config.yaml
d_model: 768
activation: "swiglu"
tie_embeddings: false
init_std_o: 0.0
init_std_up: 0.0192
weight_decay: 0.012
warmup_steps: 200
decay_shape: "linear"
batch_tokens: [32768, 65536, 98304]
seq_len: 1024
Each number is 500 + 25 x the weight over the matrix's rms, rounded and kept within 0 to 999. Layers, rows and columns count from 0. Numbers have three digits each.

# layer 2 MLP up, 2048x768, rms 0.109, rows 1703-1774, columns 704-767
480500486506482527531492524514486488500510495444487497507492469510480495493526486505470486531588508468522487468520553516522465511499490493489524529513505530531533515495476511496485491517540527
486491515475523498475490513457499508498493464470461540464529505516440480512472510493482524505514472493530504517484473502504528517506528488451543471479498482474485458483546500459506494537515527
505496518519491502482506420465518520544476502495488454545519445505485529492522488483492511480478526488516482522499494498520501511481503486475500515545473508492552526550496505516471503539525553
505516517553491516504505515491499499518531542544512515499547527501477508499460567488515491533491488522521505464474504511502518491548494513515529485460512468487520525471542520513487513550537431
530517485484493519486503497521503520499503471487491483537495497548510470489450531486470518478475512494453550499484489498515497495484479575469468511484489502505508455500506473468534517500490443
478497475456537546522498466499457567502553473489498490490491496505511457493457502454494536464505532519484518524492513528494515517519480467481505515499492473476484503459479480496483509468506490
498530540539489473504536505471472502521459506507516548533475489508493514534526485475519533485505494498514540464510493515517504516508476494482503490484510517516524533514522509473496537532495495
477489506453511510513521529462506570510515447478497497480539503469472537489506508510529498522475467477486513520532489433495518494496520485511478502469499437500484460526499538461541527454489524
504538468507510528505504465493476509502499482528510524525531477517517495501495493490517501468503539484513484495510529498463533497498496532539523476460519521509479514491456467507486504502531510
463501485495490541447481543495516463499494467482525525498472474440509493511448475513507562536553510481505512545483463515471492437521524510495504490491503505507488469469550492489448506545463489
489477534509523496485528512508464471501497497505497468515507545500517501502533495494463503451513508497485483459482523469488506470484514481516473536523488501478531466498487483519501529510501505
457501511454477552491453504482495498492467525493466486440524475477488501520516493469500495517498477471550544538479521493478539497492505460515524475486484493502516524499499475468474502554511541
493544496501509506513531527490543490541522502459425495493510544507453514500525476488504455496495521519527557489440539522485438479499495452511542513434534532534506490507521574477486495490509464
522535504497506534460482559516534495484494494478489503470545514497479525466495481518486489528483502507519472511524508502500510526516504520514509520471448498514460488468483521536493526542481524
503468504463502464496486476496513524510499488493475488505481469501467537511462514491518512512535513493529490480519506478456516472540522475490525474522509474461482539532503519487454537497483535
506558466480485455453531479476556484477533537507526492517480552486524503494482477480514511506520514476488482515494498474496486506510468540497488505508493498508527515512491489512538473464533514
481513512508488522467451489492533500494518490502512495466460478499509515477500523489499498492488496480515460502481441530464456507491517528488497480485494500479485539459483433535529513519508475
490513485517526499500518511524512497500538494497478515492540552510511515452538486487536508512516488520462501480498528514503500505457535509467507525502543472481454517498509509489478536478483516
521493500514515495499540507497518491498504498509521499527468515525509516524473464477487502461497501508520513508492506485461540563523493489485510484477506492551490499504516530511475493496524516
497503472522465516492529510504488510506474495492473489525518470468455525528487509458484535464521491520464493448511497479477494540499483485478492500507476489484488489479482503531488473495512555
466535468503504511477544549514525507499441496483479467474501499502513456554478481500502516496511504537519468535505453474499499506543497496491490488467481495505520532453505498508464482505499476
541536500519479474465524559513462541546497502504532541525485486452486527536490496493441497515485481498501502492549482508470520446483526519447487491504481549543483521518517475518499527521551517
495540478503519457488476466487488461469503501513513482510479512512491523509473510490487504490544486495479524474540487512483487440475504513539550491502481497505501539494536525494497511477442427
521494457520477476509503547523502474519534519544497507473479447527513497465473497470469500531448540503482475482466481489520577486510506492527551502476512551517488528500485567456505496470534525
510515501522544530515494492533476501470536488452491528548473533528539500479471486529512525531468510490488527500475524507444501532490481526474541560502510547566557501476501475508499514475542496
485534503448493525482479510517520519487565466476486458519489517469552482523497543460480528502480487525542481467484549509505550472497551513492499539496513510489539528508489477500455459520513547
526477532458491496426517509507514511490558509513485517484486537513466518502480490493504503470519510506486521524463521481511440478544482472496505486539527523533492524473480502573479499484512511
511487490498549518514530485497506487503495497532481520495520491516434546465546483487524471450504498532529466499473479488458457482478528443512487467522482499565505493487510484492498485497487483
464552506488485483557542503548527499529483488513486499573492506537536506448517519498471522513490451508491513453474509487473524490485485535473481528522451511496452510492452443553466486479541491
507469534456473465461479493528512530489437528519520507527507527487495503518515503500542543552482509519512510489462524486493497507508471503479518529482522537534533469520473538517502508530501508
527512495477478514480489492496524507506501465530487516517463519476501497505480479531508525539517490488506479484515474513542509515463524467499496495517501487519503478527538500514469508516474507
511538457515483451502483501503445495502487495483479488495515476496517513489502518502469520524535488460491511463501489503507531517501532536565491503498466454506481530520531468490482519481525457
525509545499518467495547432544536527515511517517477500532544504463539511530483485546486503548534483524454480505521495479511502501502530496497477482520470525504492487498520536552500530497490465
531500502485507496498490535477495484474513515467519538551525493552516471495484511487482556523521499501504440447496448452498536501472442515551504505488528533503506548513466527518559540528490520
505496513559499518500461530547499478494474539515509505492491467526516548523498509503464535468503471508526461491495507543512514535472471472456482540470514444509528433481494442507561544477478509
521555488474495497512531515513429532534495500493513501517460537521508505560500466497509509492543484513449508448546469504501465447479499528533520490495541500521537527530485529536513515490511520
508482517517484517504535465555496491492448519504526469498483475535547479471481492494484512495524474502526505495492504450525505489525507517481500497491516489488466484499503484496503490472466516
491425500499503453516498512553505522494482486499576512467489514508481509464477479530504487533517501504496495548501484512516523503511506481544466513510492554482460474544512506517511498473489483
468486479507488499502528471534486490520500519506509476518541492513541470495499503514487526492504511501542500512532520491508492471510533501494484524516510481475500506507525493496473503514515522
509501511521491526448460496518528475514476498484500513523528494540464487476515512488467505505515462497522538538494508554449531549487524526486510550489492501478508492510501516484495487462504462
516484514500504526512499488506485499465522505509489468521503518455483501478502491495496529446514469513511512491487482514475512478472491461498527487493487523495492451516457508518536488502504538
516489536515462510505555525486525501436505521481499482483529472502533481510455470522491549483511494439477514474475534490519443515469493469520496471444477496529520518528516531488489472494485531
510521497489499520499502476468443523492484513491552519481534510494518527512480503492504511487467478514459473548507487514526493496543494477494513471537500503503492442503499475494491480460513468
491510484481502511489461512547499498541502466536486511506474473522521482499510482500526512477560508436474521506512491497494501524468498516558480536497506503525548507502508547525511521490471489
513530471504502480482496483535502529520495503476502472549501509511503488502492525485435532499513504504478481504519473470493495473503518478540479489523531512483547491479534510536561463450451519
494519515510484476449465498504462488473537497516479515466515548459502446476457516501486491510474484528524491497472482528511533503504495448538520509509466505465511490487482490528553492523539452
540496469463464488527520498516508510486484481534493499468488516516465488528529494543470496506510477532523473510482534502468503499473465527489495506478495474481480560488468511478478489529488511
445474432497538539523537507513509520518505528507511502498528498543518495509465506510530518483506528504475516504488513504521502516487517520472466499540496508528497461513494556514468475471513533
501526493517521522489535499491544488531476501547535512495486468504501459491525486499508472521518534447470474497490470489539543510437514507541505524520548523479540471470520471515505517464464486
490451519519511499437539503501480508458505453556452517488516542465536509515508492499523519445526495515454490502453490460490512541518522501500503475500516471516482493463488511506499482476503492
468508485487494514510491492538508464452517480492464502479481546466493465513459473512508490504476467484494490552499442524502533477481445518431477511481493500515544478503467521482478531536496492
511578491471483492501489494468541532518531568480439454467501466545515553522530492536497517496515480469502541481533546517457518497519535452520493525534477500510457507476515523497521496459498485
497511469481475471474495497516496424495511522486519500531516514489505460508499486479512478511503522506481501532534499514507570505515514466480493474492506542503526480465501506525458512491489458
480505492481479490508442513504483487469471533499515477533499458535502466514514475454507584499527506497513496504463486474484481457513509492488534498521454516500517503478427448473476510561523474
477473495514517519497492482473465457490500513530475497461523515460473480504512508498492507501543469519488488507517526517493496421474511536472509490478485427508504530497487523499503474479492509
481486437507456495527486502514497483494517541491498473494502520478509495533458490507546541450503478480448492491462537479492529538462527500493534475470595531499483480516490512482454520467502494
500527512523502473520505524542484535460530447456458477477548509461525529504520457451499468479518507499500526516462523486488496492520539499496515515476454508497486500542511530500469538498506461
479524471529498507525509511500519514515502465514518544511497524518483523534499506512541459494474480514495511467516508497490515470514556565521524527491516496456513493454485469469526533541490540
490512544512487473481515522482513500494537498503481485491545517485477476470488515488459498469524550491491516493503483537528467497484521477503499517491504561478499494525505525474490488483508509
512525490484484566535506482513522576494517492491507503463451460495490486475526508485538480505483518501572442481477467489506497536540500530454481492476492463523492485495480510483486482492457434
514520496486515495467502520507475515521533475492502462487506498508479553504485466481476501513461520497537513531482525500497468475509503461515470502494488572517506521519532514504507551521475482
518474483509555465494534495475486535502493534531443496506536498448465498466453499477475494478546482539456532466527464497547530543456520574493516530540482513509476522466501518459510513510470499
515523504523506508492525523515510546522498477506548499504487497541483493510528483479517509473561514484532470453467496525487466455511477481552505507442509536480487498489542502508535506512503537
520550504505510520487512478545495483486475496503475505468470464496494455438515491487479494487464530477489533520549495525457469505497467500511497452539476481473499467510508524491454473505504520
496460494516493524485529492481501540510494489494498511486497506529482506511521509457512493502477484509467505492505498486471497484490515530460491455484497485470500486510490478474481457508517499
480492499555515553485506541482505516467529451492507454474500505458523516532511533515495531474512484495453482525522516499522466493481526495494480486454499507558498526503490513487491480480502527
451503547507466457476481488513488486490451475496478460469469465489466486507482470504480474493504476526515463531514524523563459517492550513465472494503507519494527474491521519493483503487494511
523506519522485532474495497461494500494494481521472522525527486498485492541505502483465522536502486481486509507539493480478483514445483534539524484498476482513530463468471472494485506509483514
516495534477549521516509533541517480507482543491559485531523532478481528499485508502480500519563492483485469517497518479474477476468503464451467488475432473531496518510524463503477498484501496
499483476501493460519491512510483482496496527495516471511483475481498499534532519505547492509539464485524493490514489472515500516490509471478542504516505535494500499504447497481458485503496494
433511500472506441508496535480474493476465608521519512514496474510512506495492519536436479535551519512552470458511507500490512483530489523526480517499554469475586463483506508476493517447495475
489546516524463464512508484510528533469480532459503493458445552514553484521483469512468454482503527506518476508544508480503469494495521522511517519480493533515505495481461471501489534495494559
# layer 2 MLP down (transposed), 2048x768, rms 0.0618, rows 1703-1773, columns 704-767
547494466546477519472500500499510467481466497557481509476502490458508448525488478524477485469552540507497545485549509503507488523493509549507497508511485505473506499482499512501533493492496521
503503544460454514507503524522471510530494500486468456481503482496510512521495497496509487510496543460436509511511492482503513525484503458535509530500534507509484480450511529471510510498479509
486540530497436511504494486497458521523514537486530472507563512451553494497538468436461502505505485531514467461486477479522541497499517463478479506511458490508533452522516517507475516500483536
519512517475479462527522531484510543490505455498507491477497482507485471533520467502505462518532497523505534493518505516493528534483512529511483502495491518529487547525517484490477517533520519
497471509497493513478514510471542523500515505457482536501462502483494558516528495480517497453502526480489449493490516471532505466494524495507496518520518457510447478492522451528469464504505488
506449495535506525525519571508541499502511506519543478491465521487494504457487520479495527494481522499519518510488546505506509516533477524425459469490499469528517476487489509493493495495533532
490513520477482501489469480507449528504490557538514508501515466495466508481484504474503518474471464490553523477498512530490493495491522493525508522514529486487489530550511509491512481494473517
499478482535456491487480508499501528476472546527537503530467486553513486464577494497495508506521513501503530480538500483490496481507499529466536462471526493502497508501518500557474513493489514
488523493492511520506509493496528508515490538484454488488551464465485526525489495502468527512486493517490492512514509569469527531479506528482523512486485505526472494485480490493523513508497496
515556472492515504511504512501500529487477530476479532532463517511452515514524461492531533514508511528483486515508491501492515517500494546547474469513471501500485541487525503488536499510524511
531468487490523485504510487466478540513507517505539489463469485488515530459481518520498505541505552465498512472499485487418512529471482514525496533458520526466511544501527467528479509532503493
521505469526495526494507464482518518465519522479500489491513520483535455471524455516529444504543504474475518511493481490541483491474460493500504490499501575507443541487508541521516488468504483
486461509467497481517434478485478499522453441523499501512462475484560464485467514521560499442524500493477531469558518522454541449487486498513503518524520513527481513540518505513454511469465492
498503519440511441521451517494509508545468527526485518500430526538523503485503552518492519459511453470475499519501478473503456475506513482526502534497486528461532514440509515519489499490505488
458480522490510463492520506476509474490449518510477481490509506453498539536485522506499493496474503546514510498453465520521539483509532535530506535504514521487501474486482478529488507502471520
477505472508495492508497473531446475485512533545532492486520502529548503531442518553536482532532496490522490475435468447511524488474508496506503511438440480504510532495486458495501540514528512
503499510537494486489516500497509492493496485508499502487500508498521484486473523489498482461507501511464481506494544507491503474457459481509554513439544492479481547528512493458501496508482461
541475493484469514496482463531476481498509518514507514496508473507535489524477508519500467513541485494498530470484527535502473483487513481498475502497514479546468525517548497488515518482506524
494502503476489486478517505549520464450473502520496497502555494491451505507500505481485463514506511454531526487477504439518526481505512493532472506483476533528507492512451505491512543526456470
489520516510506572503502488504501530523464499465523502460494499501468523500522471482516513474496480477506505515497521451528559508519415479527450494541528521528494537526522491497493503456549498
472496495507482523462476497522461509535541493461517477494493466522529496544460469535507521477505506485504504513519517528451494487499510491500493523481471447545550528497514520506499524483469500
487520482486501538475509469520495542494493507483539533500505510517480502537438459485425504466509472460535505479499494496542533511496505500510512497448500470503493463537484492463474543503464463
485539463495491482475518472514518504492493542534500515500526522503510517505452486492508500508519528510467499514522558479486474487489457475510482441503502481476495486495516481510486517524509509
494524495471522460510468545464577514511511477456518452462515533504486507479507567525485513475541502470423471472507513481514484489529486485505492475518531526530524454517484505524480473511491517
549513488517517485539516459443511508512493507469438528476540516452466542536507491472512526497521480514478485518498540512507495515487496483472506523529479520508499463494512449476527539518494553
494517500477511510505471495467480515493451546505492542491516509495476484523497506521481509530536500494513480491481498544531542458528473478525480512502526532497537483491485495462472480542487500
515524532545522463514522500522491504457514489461467506521514508496498455543501497520503498537488516483475493493477489496499516486463504501522503521521505514515498476491510500485502480513509517
497524517497477492501511485494549521515459494518541561475493518489471517535519499487530526477499487534485483474463472515514507509474532518503527525527487493522487520490478518502496513495513519
484523474515510503488509462543481488511523405477466478496469506478499541473531490538513502473532535483501527502517502474473527505491512508505484514488541473526553510509503535503532534503513520
489473525511515521466531504459481474514493490524513484450523477556519423532491519484508493491541517535512514522516513468476481503472489486462494528513538507493516481489512466501511437521555492
548505476516482497494467503495494512477507490517494506509502478477536495478467537502518494501529490557477525500556477505493470463481511491476469513499508486485510480494498508470514519511470509
491552479501508555459535487512514447468525522526509516505502520539556481508512486524549467466523487498498488495468510522490484532501511510509480462449485518484488469469513441524505503490459516
509473469483478487512542500493508522479495495503513468450500458486429492520505500486506472454481524495542461489513534491532501470486539500477483503474482522498525550521484449509482468520523540
514515532468504510511468517500459508491478513462470533492454438480485490490488459525488514516463519455487456505464494485488459518490493562493498501477521541500532456460530506538485499513475444
460455506498491482479458525522489482528455477525504452539464501505540479498514479519522479498501507509564527519494440503515523507486491518549481505500487495457509520479498531480493526475470474
506528495512466484483505496506488451506519506569526518491480495503518475502534488465486507444485487508452477465458523504457467508458520461469436470549519503507517510516544501512444482482557510
519496510477503490511458467454510491492481489523459456499491542470528549503533470528526509530486493505535533484547491514511488487513456512514474484494527509452520484480502489505474519482501498
480496458510474512470513480488513544501490479436512496499520489540496508532477513502507552506508503469519477508461528510518511481502488554494455484537504524435548532493497478548452516508542529
513539467495495505514489489530482484499502530505500501497471507472494492486513482490495484470509490534471502479507493491470530531483491522485481489508533536484495499492517472527482507516515504
499496465469533482562525498500447527493510518524510525525502524481446505462493509513487489456513474487453468529495502496536504515511501495524494502504513505524509484506485507522485499524515492
483536500483509441507508496486511510475535512520505531507475516546521516520472531482491507530522499481507511501503487504465546447492488516467473489494518486500491529491471483490484478492468520
542487494517527443559545547545468496461490488474529495518488508522498476500497509454483488530541522461525536500461504540486476440507523498514511478500504522506519495490516530503493499503514509
526497507515503460512532466488490537500529493512481490544494480470523489462496504457503528507519535511516535466546519497466500484498479479497516523458520491503481487501463510540486506529506519
464510506554526531513519538531509503498501508549514448550517465503520540510479521512538474511509496436485473487556483504476457499491519455475511525543476533497497485478457518488462526526504496
497479504493514478473466521495540485535495488468515533498486514485510554525480530476504482476530467493470514468522489512484504502513499475537489536459531477513478515509448515449546536524531525
495487528487479516468515482491456493496503516487524490521498517433508466486511500443498495513551464531525453541503478450519497530502474521483514501492536517516482476502531454505533515489535494
483506518482467464507519531507509526517510479512536508458539513496494464478546500496531490517504484531452502490467498472502493479483526508526490520454494506505517472473489477500460453466486484
476533473497481517522508504425512504487487521480498478496506486493480492484505472517495472494532445502517467494520512493491527501470540511516498491539477505487490496476536519490535552505544506
487529506468483479532487463521472454469568501508479468540491481506501475501488461496492525483475500440485456518455504498488491473564522471500469474480518525529487484476472537499496473520492511
491485490494520520444506494524539505541505483488540478538514460499525450457528518542562529520519475476487504467462512518501525493532518532449489561458486511470486505499528484469511472479523465
496467515530491527515511519501522510505485497484487515509484491483489499496506461511530500536523477456531460493487523515508534530518505474543473507522494484533450484471462507484549512498479477
511500527488498508542476527458534509516493493485470470510519555450500513510488444487504473516480499472438501496496492499472516453551524516491538522524444475529490491477499485490545459501449466
499485531504485551505503487469513515545504459464503528488507524472459520467473515506532493492481508526519494525510475538468518513520498471569501521486533483495480506514484498487480550499515439
509476514511536551549505510490465539499551486490520501515499490486527494512515491458467518501518543514485504517493487496520486538519470470497483520458534521494446531535511491543500490525496482
507476514449518562521527508490542465536494497540463497491531526536450516490525499463490467475430520534500508548526546488529533478508475482497457478517510496531479496507480479494464508551486496
447502500503515470486484522504478510504517510518476473484461461482539509489486519523466527491524467518472502493469481509532498475501508501461483505520509498503476433479492492439560495493489518
502511463514514490500504521486461499536530531464526580472507511521486500508493459527500527459474531534548472523503485520481514498488479475491475482525492475496566475549498474523499501489545466
474518477475479477513494525520528490483481480517529509476512522516512514524492509507468521524509474523502491485497500498503476489451520542501490482505464527515511544526554504498541481519510516
506485475499515483491497496482503501512520502497513516487505486491494480486496495529494476491497498537486511525549516499494535543542493493466508507484515506481523475506464448492465515520500522
520497545492493463527504476462547493520486505483509488525482511466500546497520507507476496519501498514527456485502457440504548531505549487502491504503503484499492474477454485510500521534528499
473527514496498494471471479533549523475504516511491545447508471480482506544503514473491512455501506473516499466471527471500484498484491508538491521508507493451494507482494506461500538500507507
514454497422508494488471506476519600495487538506553540548520476564494425447535525502506476510483518508490509545557489507455475530525491494534466464534479549558511496488516499536460495522501496
473496486482435518475521510498493463542506494486525470490483490542505492497482474509496473515459514458469538521499480528489548495513543498447483490519533505475504470460543499500490515491552511
466478458487493507500511454520546497566483527553494506508477479504526507509514473470539517507496506496493571492544467478463513503532501448515503513519476507481478503533449503490483502515497514
503503522484524494503476531546495457492500478496517519503539519478494522512475493498468540508528542469493513510478454509505514480512506505504486492500531513523502489508503539494485497495487475
567530483486486479514509467457519509534516498469515489508513535481490490490528476492502469508527513552491514485482454505520510450495523518521521486506457547524554538506503505494485452524520503
513483529483493543480510466477515515497466525518479504478518488491506462494509525511538476526517492558535500517488495484468542520464500511463524467502511495492503478519505501511477504537502486
477467509512495507514434533519477480505492517499483465480490497510474510496516501478508550511509510476518486525535520429524498511525489495526534490506487516505547507520482527527534468456470467
544534480514456494540493526521537547495532497511454502516450489508474526481505493510513513482483495503524543473484479515459507486512511529469496466518436474474504531543472504492487478487520500
502506511491523508494465520499551481518501522538490496501518517513477498581514489493503542528518512433541517516490514521566502465507524490509524485502502490513515525432501450510522471493534499
501479555487556534500460543464525491510501473504468522524522535518456514466514497507505502491504535503492501522560462507483522466516524492494539492500477500500503491483496540511461472507483493
# layer 2 MLP gate, 2048x768, rms 0.104, rows 1704-1774, columns 704-767
507469466479540488510445493464527515484495503521415495498544509537460496558466489502466534483501453492500496524481483511509463491476526545500501528544538469495514499509532529524499519530513512
495509497519493486528521457498520503527495527512500476512507466534489489448495485508502560481487553479524488533525504511527534496485466484498519521532473516524501524520511466503502539518512527
522501517474502484495527524478485462504512497460452498541511489526463509516473560513498445521500466521526504484499524453520506513583531483507534532464511513457512490489552483511505470509541498
503489523501450488478504520504497490493519551500474522555514505476488523500500484479515537495491468532515493469501488540525517553492497480457519496505514525513504468489512517525488535525482545
474513505497520532488517525534495562530538457509511476496479500515517555493505495465478500507507493498472515546509527535454519552500466489492515458510558473540493463471536478494468512504518523
487495470477525501486509495525530505499544496488512479469483491468483491461497522516509495517510461474487505562505464477526499465497479509500538506492504494508468466506476534534469466530479472
495524508533478523450496560477529425462478491510492491514508466513525512521484522452510483491533486507485518502525488477515513501451514523505496516499480551480550475476509498464503551531473505
515536515510543496464484465527512532492503484528558501472514496522521490494489502500522524474504508505512474475503494510559542508531496457546546526503492517501519477475478449513477489498525517
526461451504509465573527530507510508485484513459495492484541494530495496500523517439519459494501448516525471504482463498495507517507476498472534574528522487525478522513474493523505513478547474
534522432515515510506454495494476498477499498521505501490509514510526520530503528514526495506521473472531516465468486500507531497492502504445487460447501480509494489513449516472505480513506525
510483503507529510499534431516500484568505506544495516496524470506511505470543520484516565463540497511529513517532482541461512478501502518494475540481481525484493513524505535465504467504527491
478496520508517489434529477517465511543543484488578465508553476466486505462458479533536532442449492484515511506515475483508553522515514531494514513515489504472505546505489472501518497473494492
457481463498468473505521470494496499456489484532497514483499498495508540478492521492490533532473503473492470498515508531527501466494492504465491492517543505470482526536496530519522511480485522
508521499491480505499498511516516479486506533505499509481479490512549518531505525504474497483484535488499509516517468501510500513512487513510453518519556510510502492449499487471509469492510493
473527523513524494563536495530466485468481497536519525493533435478496503486475522491425510499484462508467491525491511434503505484486525537453527495491497544476518491501479522503454521537533483
492496466454504481444439483483523501485478531461532526508496458502553487483461548485518532494474516501507471463479482475511471504494509555502489494517497486462486537522495552477469510503493514
496479498465487498470505513498521509536491489515452509486507461526537465516502496462505481472519508494486516461480543513530482485473510516482486488488517522489474484497505505462496493507512503
521491459510512486540481489499514495476468485502476487547530516490489485537452479514487505532557465484456479483517499497506473499543475506520496472523491533536520518549528533472472470501516479
486516477475482463510510477499506460531493536482479489559491495478503481476537502473508514519486498522501508477505514483483538494484506508478512489501480504498489491511524500479491501489455494
451528494519525482544484496512525540508482550499512482507536522484478492539495499508489523529484476524535495507522562487480470493514496515496532495510495505524514508499530528551479473516521502
507463578523483501475479543497469552521491524496488506516450518496515498498471540503446534500500468483497509499521483499492476483479531494482481494467523513496467541533471488498495509502533493
476483500538494499497510514517494524492482534483554518439499509478472514485500514510508494482524476486496520483516504546529489500511499498529551498557533496499512496500493512505492494471465505
528459455458485476510484502515454493460478541474512500493490494457464492456501522468482509522480489497460437495495499521480506496508525506484474505542496500537488504466460528511466496494513506
530504479482515479512463481487494499539503512483545528495539548487502505466498537488462558529489495519513505506494555478467487526499556478505507510528527464473472505480508488491547520523549533
515548493485507472505528468479483527488505501520490511529478497527500501493519518480548527474533515461474459491498492475489495457478490557515493512488477474506568470498510472533497489506530526
494516484512472469530455454488499500518464497503482506522511492515474477490469492471490490476494437509542482516472492555466516487517526515504479510525527502495478484526499472485491522519455566
547464498490490474522506495496507511501529518490499507541520492505531466533524530526441557505501474451484472470490488495503508520539527484495457512496454483513512497462485499515487537538536490
534514509494465513477523491531501510457525485477495489532496476478501550449476560528485530485469474538485470532501533507532520469459523483499497526533476494491478475512460471526520461499510501
569506493506486539493507514543462550512513528526502493555518445511447489490492526519490496497549462474543479500495469494535532493551513533466512507537527499481466500478498528503574502502484510
522460528538419490521472498500473512505545459479479432480503453510478465519484508517510506488534503507522493497489506499479519516505490461520517527520521542521534429466512522475514478513506535
506469497514542508471530529510513522515503499524511492516482566484465478506514460495514505517479490509469469507479523504506477475510454481493497484519483516469522459518441490486464501518507546
505480446512497453498486521470520481486536484498489487524482495528480507498539490482526501526547536503523561484524499567495494461522502495484470499479483509478501493550488476500515510494502469
580470529506500487500502488535472482439474554493500520536501487516524503550548503465539517530533512529495475468441475480500490500486455485573480541489537536508501465511497538496488496512534524
491561481492456515475495536485470528507491526418498540482489451505449474536499522544516514498496534502457470505562491555518454467486537502463504506486520475507519502542505481576496486495543520
526503523513454527546509477483538516485536520492496497491506489491547492469503528462496535509552501512507500539533491460512515497476557544500523500520502453475462496484508476483444508506531515
502526491454487448543535505503478526476545479462484520491484447474490489507569530527522481481546557477481499534490504517465575466507488470514501488488528465450499498491497502479508538443423469
472504509534492494491478526491477495511565482489498503512529501535476542537510482549531493485508516504479516522534522458536555464528474470528510508492440497496453469510475550485504504520512478
517522490486497538487484523495486498509508512527503517488509517512519487508501497517484492510549487501509497474490500507457513546452509511489504446488507521503515487490500461478505504531491508
498486483492531499522570561467486535532510472513526513536517514501498492528488515449464507492518524487509531545497477532511522509503541508527491529488519516518510505520494465513538482530524500
490519458490435490502464496491476517520509533487458518502486539480501550464504493482503488485509501476512501519481496510505513450529509501532538473493547475554518457443503522502493526502451483
545516518491509507529531529553510494468568526515526513506479500521546480505477539488442513487512504470515497495466519548531464475515556450471501480481479472519516554465540520445486522453473512
477497503537454464474489517496461475480495458476510482484513516469433506508496508479510526501512499506497499511501507505503504488506518520470529493518494459475476534500496506530478502504522522
505540470517473550457511502519481498518518508504466511480511493494515512510485502488550464488507502514464501444536514503548510510460504462445527494475489520498549507474512467528483485510460499
462450528500530496520509462503508475540509501513481490480531529450531518473540530520466509494490502486476483510517482507512515510520490477482487509498501485489514512494491493510509548478498474
482527483495473505477464522467486503469508520490536516467489505471460473489481527486516516488488490540528467530441487508499508526487433468509515534500471477501508502480498473533522507502500461
505490517533529506471516529489489526524556491503513530558485492453550506505472466460515486493462492514481539541475498494517504500527524507478509508545514514536486488533508494508508484473497535
487481504499493514509516503503458546486504535506514518528515495543524515522499483458465486481467520485477507492500503514520507531534518524549508545515513507493488518491507523532496460481476538
509536480537498511519477493536497471483532451493489489515490467542523477466497503536522476459519499494504504461462458519498550515481524486476514506529510502525475492457488489454475445493512477
473474498490491540522498498483509546517461550494518474505506504471490455499467481483492520475470504506460489561557499544464492476518480460503488509511455509479525449543490486462467520523569500
503499470481441515499521536514547467482486475497496482543484557512488467452489462470506511505516485514526503463485476533481480504477450472522474509489488460517509477505499509459526517499512533
503500547440533488556515467502531484514533538510491514504497491513464523468499485500487552515498497483517525506499503505518519476492461553520505509468500529483483479514539517479508544519521462
498467476518505495487514533517485459536538490470502521526495494538501495522516451495485517501446529471519518539458498455517484494487520439476488516504500533541487490508510508512524496495469484
467472533481461505490476443521528476526515492536483486541469494447536535441532502530493510503516491546520498488531501504487502493538496505482522528525514482505525519495517495507526520500526490
532492479475470483545512546487463521521577480502559481499490471504506531476494513514517501495445512506510530514484466499515500472503556532502499489471521496509519457469491462536500501493489518
479488476500446499483464538539459506450491506524492503467503498502458529495496542552506548473510487471497500502481480494498510549508533503547485467477561533511453494508495548521511506482487495
475479495507515493535515559539487516469499466508470551528539545540520486524519484511475487470461503535567455503520522498499491473456493470444536511457489466526531556527501496522474514525512498
533492553483505495497490548532495508491496496498505462507510476462513466464468497519510530492525513489488491514514492511508484497491462466515511487518464536515468538552502518524477490491475490
464537512549494465500538482481523540500537504565484471470512478531516510537504502498502482501461442492483529534509499487531493516559500448465530496471534499554509460511502490497477467484488537
493501493526488546517466490471515521545470519508475493520459474504444505513506526505485516537517475507518503465516516495484550521529483512469515448550509484449489472528522504495521452520506494
515543520510464494453489523525515491483486534504533542499473499522502510537491512538457472544517531520521502508453553449474522567468530520479485492508494508473490478499456496529503467482495510
495529475541479517500515532518493522506465447502489497473530492519519500510514515514475550541436491455485462537484507472497515493511452476460518454445497494489526470526527463606520488476519509
465512472496487455530474504504513458503469509486495485502524477491499465500453503497480507533498562505531476515508480481508517543519548544473491537508516469550476457481507479508471509478547527
512454486495531546500513464555442489540519505477465450477524522513471500524493510517521529521496489506497486515528549515466478482492448473532503477505516436567530516499517488520504528462476470
538505522489507483514518469554492496523488538516490519508501480506481525556528524486524502527486524504484487520504508512503518475524470488478517502519466468481490499492494561495494509493525481
530498479500506480513423523504485481511507507479477532539486495524535488501528459511470499509514487531515463521510508547467495473510496506520475505506491476522502467480504543557498483506493481
520455531503472489478470478535502533476458507509507491490448481469498512470462477511507490482489516505522515501503521503496499505465487511477481507494533495467494560456510480495493494490497497
530509435512504537475505494517498493533503545550500466529471496522532463479478510501533464508508506516505501524480489514535496520496491507506483500504513534530500514493511518526529491501539505
497481493493538463468513501491506517534511499513547513477471506482500483506533522492506462566479497513484495549517507480557539511498505527518494563518492472526524479524491505506487510517516572
486515472537502525493525514483506496472472508485493467516509528466489484463484521542524491535474549478483476484518516506501556483537506497472536494539505497462457504510549529489490479502486532
490483503492471524488534522546503470511509486483527471485519477514534497493478513499555538468508461503482520501460458527493543506445496500523538500462425504472480523521481480482491518556509493
509432454499528483476512494484534522532541533516481486530541532515509539536498541524504528503498491500492501487458516500494543549522482454488546520485515529510441527499518537493465514496526498